config.yaml
num_hidden_layers: 13
hidden_size: 192
num_attention_heads: 6
num_key_value_heads: 6
head_dim: 32
intermediate_size: 768
vocab_size: 1070
hidden_act: "tanh_gelu"
norm: "layernorm"
norm_place: "pre"
norm_eps: 1e-06
positions: "learned"
qk_norm: false
attn_scale: 0.177
bias: "all"
tie_word_embeddings: true
parallel_block: false
init: "normal"
init_std_qkv: 0.0284
init_std_o: 0.0
init_std_up: 0.0284
init_std_down: 0.0
optimizer: "adamw"
learning_rate: 0.00269
beta1: 0.9
beta2: 0.98
weight_decay: 0.23
lr_head: 0.0118
max_grad_norm: 1.0
warmup_steps: 237
schedule: "wsd"
decay_fraction: 0.63
decay_shape: "linear"
final_lr_fraction: 0.0
batch_tokens: 131072
max_seq_len: 512
doc_mask: true
train_tokens: 425800000
max_steps: 3249
dataset: "wikipedia_en"
Each number is 500 + 25 x the weight over the matrix's rms, rounded and kept within 0 to 999. Layers, rows and columns count from 0. Numbers have three digits each.

# layer 10 attention key, 192x192, rms 0.0581, rows 138-159, columns 128-191
448527499463513503481509511517528482482488513497517505520482482541473492505514468529506493498518547492480514471489524478525474496495516528474460507473495469494505547500509508476462535468512502
493497493494475485477509508472474553513513478552537484465560522489516490505452526457480470515499474492494495550449505494539526494460475472491476494554487493493516504506562499530507522474489518
513464500490500496496487506508502495505463499506526479514539497547478512528538492486499483458489506501519474469539470518491466490488521496515506485491500485471537519492543509474510512507498462
517559458489492554490508505486526455501490488486476503507500484492498487491497492503491516484493511489464522514499520532520531491520505498443469474486568529482463509500482489519487456497506490
528526499503508495511507505487459503511531494517500512502520490496498477500456505507493523526492494488490497522477511497508563469457506511498486481503535529513507485516474459545476491495486546
480463494500521497542531504491503481527477499489511467488509522505484507519485483461536466519520498499521490516548479483475487482516515450512502490495492444527497493474550515473519495489507490
492525487521514512520462523529491504483547509486508518517508514484480519510477519531515544468460495475467520474496536542514543475485499509492505534489491494485504515478503463481517484475509499
467472488452547496477501480485521493526496509493487525490487463555500489504534455471550487481511560456460518477551523489493521486484486519517481504495464488542488496487501477496545499466490507
537519487507505486500508490498496510513477517499484502518504494465518480474488516490465531534492471511500523516468504507531565484477495519492501514496519523501484479520496475528479489483479507
531504475535495529479478503526497494501477487483488497497530490490518503470476484518484543525489503496513513490506484498500524454462511513513514515500538497500487488545492473532484463480492509
513493495505511512525489491523467489508503472482461488504539504492538525495500475526495496524472495513487468535563497485522485495547510515505521462485484528506512513522413507502532514471493529
511548493520517509481543518472481471466519508494522506506481500477493485489459471504479495457504476519471501504484526517506482485484506465469511494471506518474511484494529500495513489499522463
524488468492522518494491510508480463525479504521495511508509460478498477496479493539513518490483500511481528537490523497510532483482479500474500495513510516490489458498491451519515510505547512
484529503479505479507527510524516493500499487476515501524523511473505513516460533506449491518493465503508494543484489526539498505512479499468525472474517542517514474529514548519514492492462452
518519484449556507487526515502508480476479519479510550523496486525499439510534475511530502522489507501469528479523486479512452531491493496503486488481510492526515494495450490489498494460521498
521545490510489540511502512508507503492548496515486517481509482452493486503474518507475504516464465493481508526501507519516551504468506497462495519471551516515499465489449482503499514491504500
488446478497516480506518458517521491503496479485495485507480506536498515498536475483546505468507495495511488479504512487468474493539482485521495495491473506520473514519532503493506484521498491
500516492501485488479479517474498481469502480494490504464519503492497477472460529508435548513457476496506523500460483511536538547481514490524490485493565491475485511509497480529497517532507499
538508484514475502501485513482495501525500465508526508500461499516503523521475507514471485487518535524474509463511527473487514490501468516502522467531503510476521500486514470505514493516491498
489508490507488465527488492514489515469454496496503521503512516487501558486508484546550542486507531510492513471512504525499464479453474539525493459506488506506513521488485487480501492472472493
525502485534470506506523532475506490468497492472507530525539490477507554459445528500473480509486475490508495511477467521493558503504510526498509445525538522504521509514484520512474454496487458
508544507490511504482507485488495494463521491518461498503515486459533496504487521525485503513507490500486493474482509490522522482491511470489501495484567515501477502523485484536512495514531519
# layer 10 attention query, 192x192, rms 0.0629, rows 139-159, columns 128-191
492491505450498487473463508528519535509565477529502504513522506476485453501492537489484468532464473533535494511490515486529511501518503478488463473528504516501503490495509472492520525492528469
521503498500442492507459470530498513482482505492493494487486540535525518517521533478526517523486508510529501465505508502468532475476481484532495526501487523505505520448510462530509485525513497
468502489517530501531519500510495476478457523549547494504514471478509505508465484503532532498525511517484529490513478482498504464488499508519512515468508477510487506477507461513540499504483446
506548505526537466508491505497502500463502484486506497531478516504488453492451515486493473541512471474504498558544495514502482515480512510457491485512470486475516536513449483527523499488544472
513486485506520499509463536518483534507494509495496489504514523473533499462504520478494496520480495489492548536549460506477445485457496522526494491537494502528522455499492475494515507522492470
491530502529499522543520512500559511511523512480406528460484485442511482508476519511494509489507522478487504523515514490498485498502523505487501471436493476486528526505487506494510450511512502
502485503486563460493480513542521494500508530499520513513468513457505500500489555472484491529506519477505507506515523477501456510451511505494516485507463498524512524514490493485537478528508501
474519512515499477522522541518530539508508494481501503497516450527484437512483513480481475494498541496552520502521480487475482531509541475501502497484486494476538521463471512493497481479527494
520531517465524482526473469521510498495469509490496506546491523457486492496509532528504501524524507528478505484544478477473484422518507508504494430504493471495496495498482480478503522527490477
506500505519466522492478486464469517521466492518513547479490534486508519511530498533486502489498484510485467523539510505542514500548463509498515513496467512514511504505482487487497490497498515
458486486523529484469511468450514508466502517491487503463515462480511500509497527496512506472477505526482472521483522481508506488514481535494479505486507490509514471487547501517493491469490529
521526506509546452538488488516509494496481546429513505480473499549460490519530504485559483463539536488540484549516504463486428483505483492527546464540505490482533497505463446493515503530492479
503498500515482513505512495496556523502505503479504492507489502458472478494491507482464506503477492519473510494483513500521483513506454516511500519471511486481526439459505465504470495451462485
472460555510525489498501483507472480516478485529569503518497473442518502502501452547512505539466492525475510466476496532486514509513501554458495495499465501528513509539522511470483479509503531
505534520495546516498532516474478471512513530460506476509505438451495465490488507527478549508499504509497516468526504502518516486502470491509470491491515516505509508507472505499483506474499478
475454480519464491506496465491509509473477484533495512487516546545499515513497524495531483482522518474482484502503485480469506516518508486500514492504478502512483461482526506487510498522484506
478563513530457508495508500491533482467497504494496472487488503480502499501481478509500533488512498543464531502445516498502494468523506472469467481497488505483517503488508504495510491469533505
512504522480527488513470525481523512468506509515570470510505508443485521540517506490485462458508494517498520517515486506528461572432530525492493497521529511499511490482509505465488457489534511
505490530516486540506529483476498480530507486540497528453474515531479516536499467521478453519533505489454473509516535492518505498508506499489490494515462537483509502503510503473512506507524530
490532488474478489478498510496520493511486491480506497510490476505479487481533469519507497485494507496464526504474510511483480518486529524448485504523529506493511462481496519480466549515488464
483514497510523485485515518492485493461506483506487496506487491469503489493479485490475529459505481520473491482493489474521513516480488514535497519507517503506505496504483466494498496483513514
# layer 10 attention value, 192x192, rms 0.06, rows 128-156, columns 128-191
512485476479518510500502530507510521523468501515509485523466518463470517478564481506509497479495485518509525526503495549493499523495496528433550488504477514492471558469508493504479514495472487
537500484489488520477544462543497497486492493483499491484503509497497498516472477483492477477517511529501461470467499457492497459430505539512529507471500517531466452493515517511516490514482474
509497516510493513477538518505527491505506509486464485514491502490523511520484478485525500507530466525537492508523490505480486501482520450511515474503514476518503511473500495462481498517543515
527501514500497521464496484463516499511541456536468436485486487487540503501509484494479525534508515459455499505502515502478489467523493439513540522520485547526536517475512520512485522546498514
502487505498485519518525517527519494506478488469494496482488541506488484517482466496487567454488490513518469516537486543485500495468469574482525483475512483477445472468495484466550452452499505
502489520518497457497493511494486505545520476490511530498486489506503492413525511536489503486505480481524525495500496516479508501529465512513492499521530501488483499481501490519485477484473522
473500506511517506470518496527480516532532552519519522506488492478540521490505517514502464500515483465518548519482487476485515509454473515499490476485500480532497492473504486494463508505470524
512498536531508520481572463462492509502500460542496470474515515501501473497498507499513473480512534484473492511503526525503505499505476456488523509536484464512466540496503532526528479489511519
479498500479504520513539513487502544457513447500491488513494523488522507471491487482505540507491513481498487497452511510498488478468514510508543544515502528490503501477500520500460510543501483
524500458493494525456511476456504509498499469512484457564529493482531492515499467508514467521493475460513512496484494553478492464484499498493480479522499476529485537531504489527503496499497480
530495522531503472497455513488457479496488516462512495521519480517506489544509539532502512471520480475512473522481516465493510474480499526526445485552505528507493493503508495524515481498479511
489491520515490520442490513511527511520510501525463513518480535510493504529507489521497483493511454522518507518521507476525515537465495497471446472513485492519502485539493512489498549530490479
456494516502481495504473486508492493514514536510517510499529505507459462519464497447522494479526537520507474522490502480522508507451482467504488501497508545499469474479516486519507522496500524
488501520500506462504531510493540479527496480505500485492523489491507507469496508521503488503502513456510543494506504536480502509486494514481487499506514445492461490484496522519470487479509491
513505503487493505490533486515527478466469480556494469498514526491487508479487456487478460505525510458477513508514502504501481470514488515525478506523493503500478523484497521499538467509490469
519510475488516491533482513506477526515474496511523451531447530516435487569484443506505420469511514498500473492491543542510483503555505528455560470508500531481544503518490485469520488523497487
506506495536504479499513502512474528506465541508514522460503501528512490497530504523469555504485500485466500491532502510511529519525489461497441478491505470517509493507490491513522514470497450
457501543497468502452526526463502465533536492532427479463511481493476504436501540497470462530517494458506541476508503510507513506534477450517495531528485496496490522497496520477518476524494453
500507493503505540436552465478528495506485479488520468452493498462512508483517471509486513490498491552513529477518522500472497546516524494469494522532478527498488511518495525472465441542481487
480486556489492473513520524488500482496517476450511482508509517497480477508498538457519490530469502548440505511518510514486470519499557459531553480492479485518485497500497510493487513498537524
506509507514518515462513501529473525522531497509493471527501472506507513485518467477503493457514497516478499547481536518448490482486520470510452466531503527495504517561502509513454480457519553
511514487494492532507525502514522528493482481496502495481438502503440513494493462486528544506501520475506500518498518475502496469481469484478504481486502524504525551495499489521495472511492454
528496493508494489535527517507505495491529505465506509544546509467525491527492445495507457495500479483507504510530505509509483533454515542475538443495499489524459518472496523482485505504509495
476498491482483541489490504556478475487530511492450482494535499501490505473450528493490481531486502494470537486463487498508516495510522494511499475475501479513508465476495501461496504498510520
494500560522507504453527485462499510515496488503545474488509500501498518424508513515497478484525494481519531463527514482484486505514499498500439520508497527493544484516499491518509495509489475
481510546555523487475501472490518476492487488534461486460459490516499503489526481539477447491499510526478475528488505470508523491542474486493460507478513507479512480532507502505480540490494504
514494498548504484507495519534519523506503504448492489509460522491527496455515509485496532488517491546526513481478501519558495548526490512482508495499493521461510456484506504486504528533464563
483485546468527465528491469525465521531535467501488515495481534499473492503511497479534498498483520479506535514526461544476505508497458519483508458477529507477519495507495476525463509477487527
508496490519501547496569471505480486507506494452504481518473503480527483489466492520487505500504468501522512453505503474544502517460497463511500513529491524533481506506502502501519499542492473
# layer 10 attention output (transposed), 192x192, rms 0.0647, rows 128-155, columns 128-191
528512532491494506502528477506513505527495531516521466489528521476509491512506484478504473493475470490535524488503523505496500498481513513556495487513509519504493482496473528490500508512489510
487512505490525540487492465483486498498502454515546488538507497499496489522525488503493496505462494531497478488532531505492480485534463490482482498488525508467491518476396511477492525464506504
481518452496505533504511478504503506523503511507502491517508502499486496496460507501485485490518509486478486523511489497489547491510504490518528477521470514490512489510550506499502518520495501
498503485490471479514480510527494545482491487490472513511494541533491495499499518504510505492499561510498482543527461488491505518495487468520519468478488474485508462513462481498501513487509526
521481507513484548497493465469485494474523489517532489513519471508493505480498523492508497520459463539501523506487480538525519471547516475484516477497486495476537473481539503511510494500505505
489479541514506488499500528544488490449468515507486485513477483502527552499522512475520504505527503458477513457548486519510504478499497503519464490467488513484522460483535462482483467540522484
515477493503517501497490488488508492518465545526501475497498486493470518473519485497534499504516506509520481500531462444463486476530502532509499499525514496502488492511486484526493521527508472
473497490459508521518492477475523496446558509471521477513476532521508525531512486498511527481486512524422494545543511527483512481495487500508506477442454486495547471525449493537506505523476503
517494491497510420509492522526472521550517438525526499490514510489471505481498485508519458532457504468546509490505529509516448528527474479501477454526508536501498487489523538484481525459492459
492543468498484533506502504519524466493539477511480487467527515540534486508495507511505513473483492512507460487471522486492537518506482480491510489497437480464520492476512514497492507506478516
487522506493519504489485491535492485488490495513530547510492506442520514515522509517496483547467534525521478479485501480496451497468488514464511494511549496504460501482486491452491506543501493
484529465523486511516527490493491442546473504492531471507500450535497488490516483492518502474498522470526498479483453447485512510550473505456490531474516503544462502514585472539494509479544531
517507500484508538494509489527507515518496495495515490532491475492515500508519476526506492521480522522486478510513513516482481476500490525476535482484522481494513484485440493500499535512511500
490509504495484503512511495498502471489530524494490487476505527518492504524513514481547498461519466499505497439499525481519548481526512484489460507486483507493528513503479510510511511523481498
488500499495474494500471492460487500462502479481476486481489515488497498512525534513503496479477507487479486481479534504523514458501485493516488507511483476478525479473470493479484480519507493
476496485512490548499534473482513489514528457537473523516494501420517488476497472513481496455489484501519527520505499515507551565496546541466485501515504529549490460507459491484501468477508521
478491510519485512487493454519514452494490506497461533515467512550506524505500497546569522534536537521525521513483467473525486485497501534468538513479516487526519522503552485521475489522514522
500520486515477493527513533497520506507501500484456489457474512546488489509491504485524482501492512505462529480485508506506515481512533489495510499522450477504555505479430504489510456544521524
476491476517493497519524464475438466492468541493529490514489515507495511477516438480478518472497506478446505511524517478558469497514491483516481522451483492486514521483405498484534482518504507
500518485510487502489479517477493498481510538463418505500499477506470503481457527482494509471500557464479472521500537557469526509503515490509524493482499478466514497475519474504492503525474487
486489469497480486495509452511499499492473499481502513486515523523528488471501519498509505505523513463491476499512480468495507502518504514506518504485503437505505483488538488507514522506476471
510509518514440488499488468496497482531507460524479497498545543510525498555539483494505490494483508515473464465477485504496493516496500480516469521498477484501495473489458496485485559494501522
511499483452519511504491465494518492488527519506489496487527521461486493536480543495490491435459540502504513533515546469512558488538505474527462526474509523457495501491602512507503480509449525
492543499480510484499521555496530463484494512508467488486476539531500508523532528477493497503504471490524515517510467502490484495518521493520478510494505529476478570505483506538519505485535478
477484471519481449522513477481476540515464507527538534498470510520492537532500495519481498492519514497471484470511505455512473465514466481512456551498479487537488494474459481478479499507495532
506553500489466520505514509537515500524475488486516491550470529500521519507533491506512497513540499478527523529497476506496453506500480503494494476477507502532477530516473522492480511530543472
484479513474527508517484552503491491512496520494506501511527521501481505528509487488491483510492499493481524509520503530502499504506522491515510510481505520506486516490529511503491471503474503
527500509524510498519521479523542488492458538522474494558486540534530556480526504527559517524536493488532484494522501525485465482528529517508530475524514478502474489467498504486494491468504505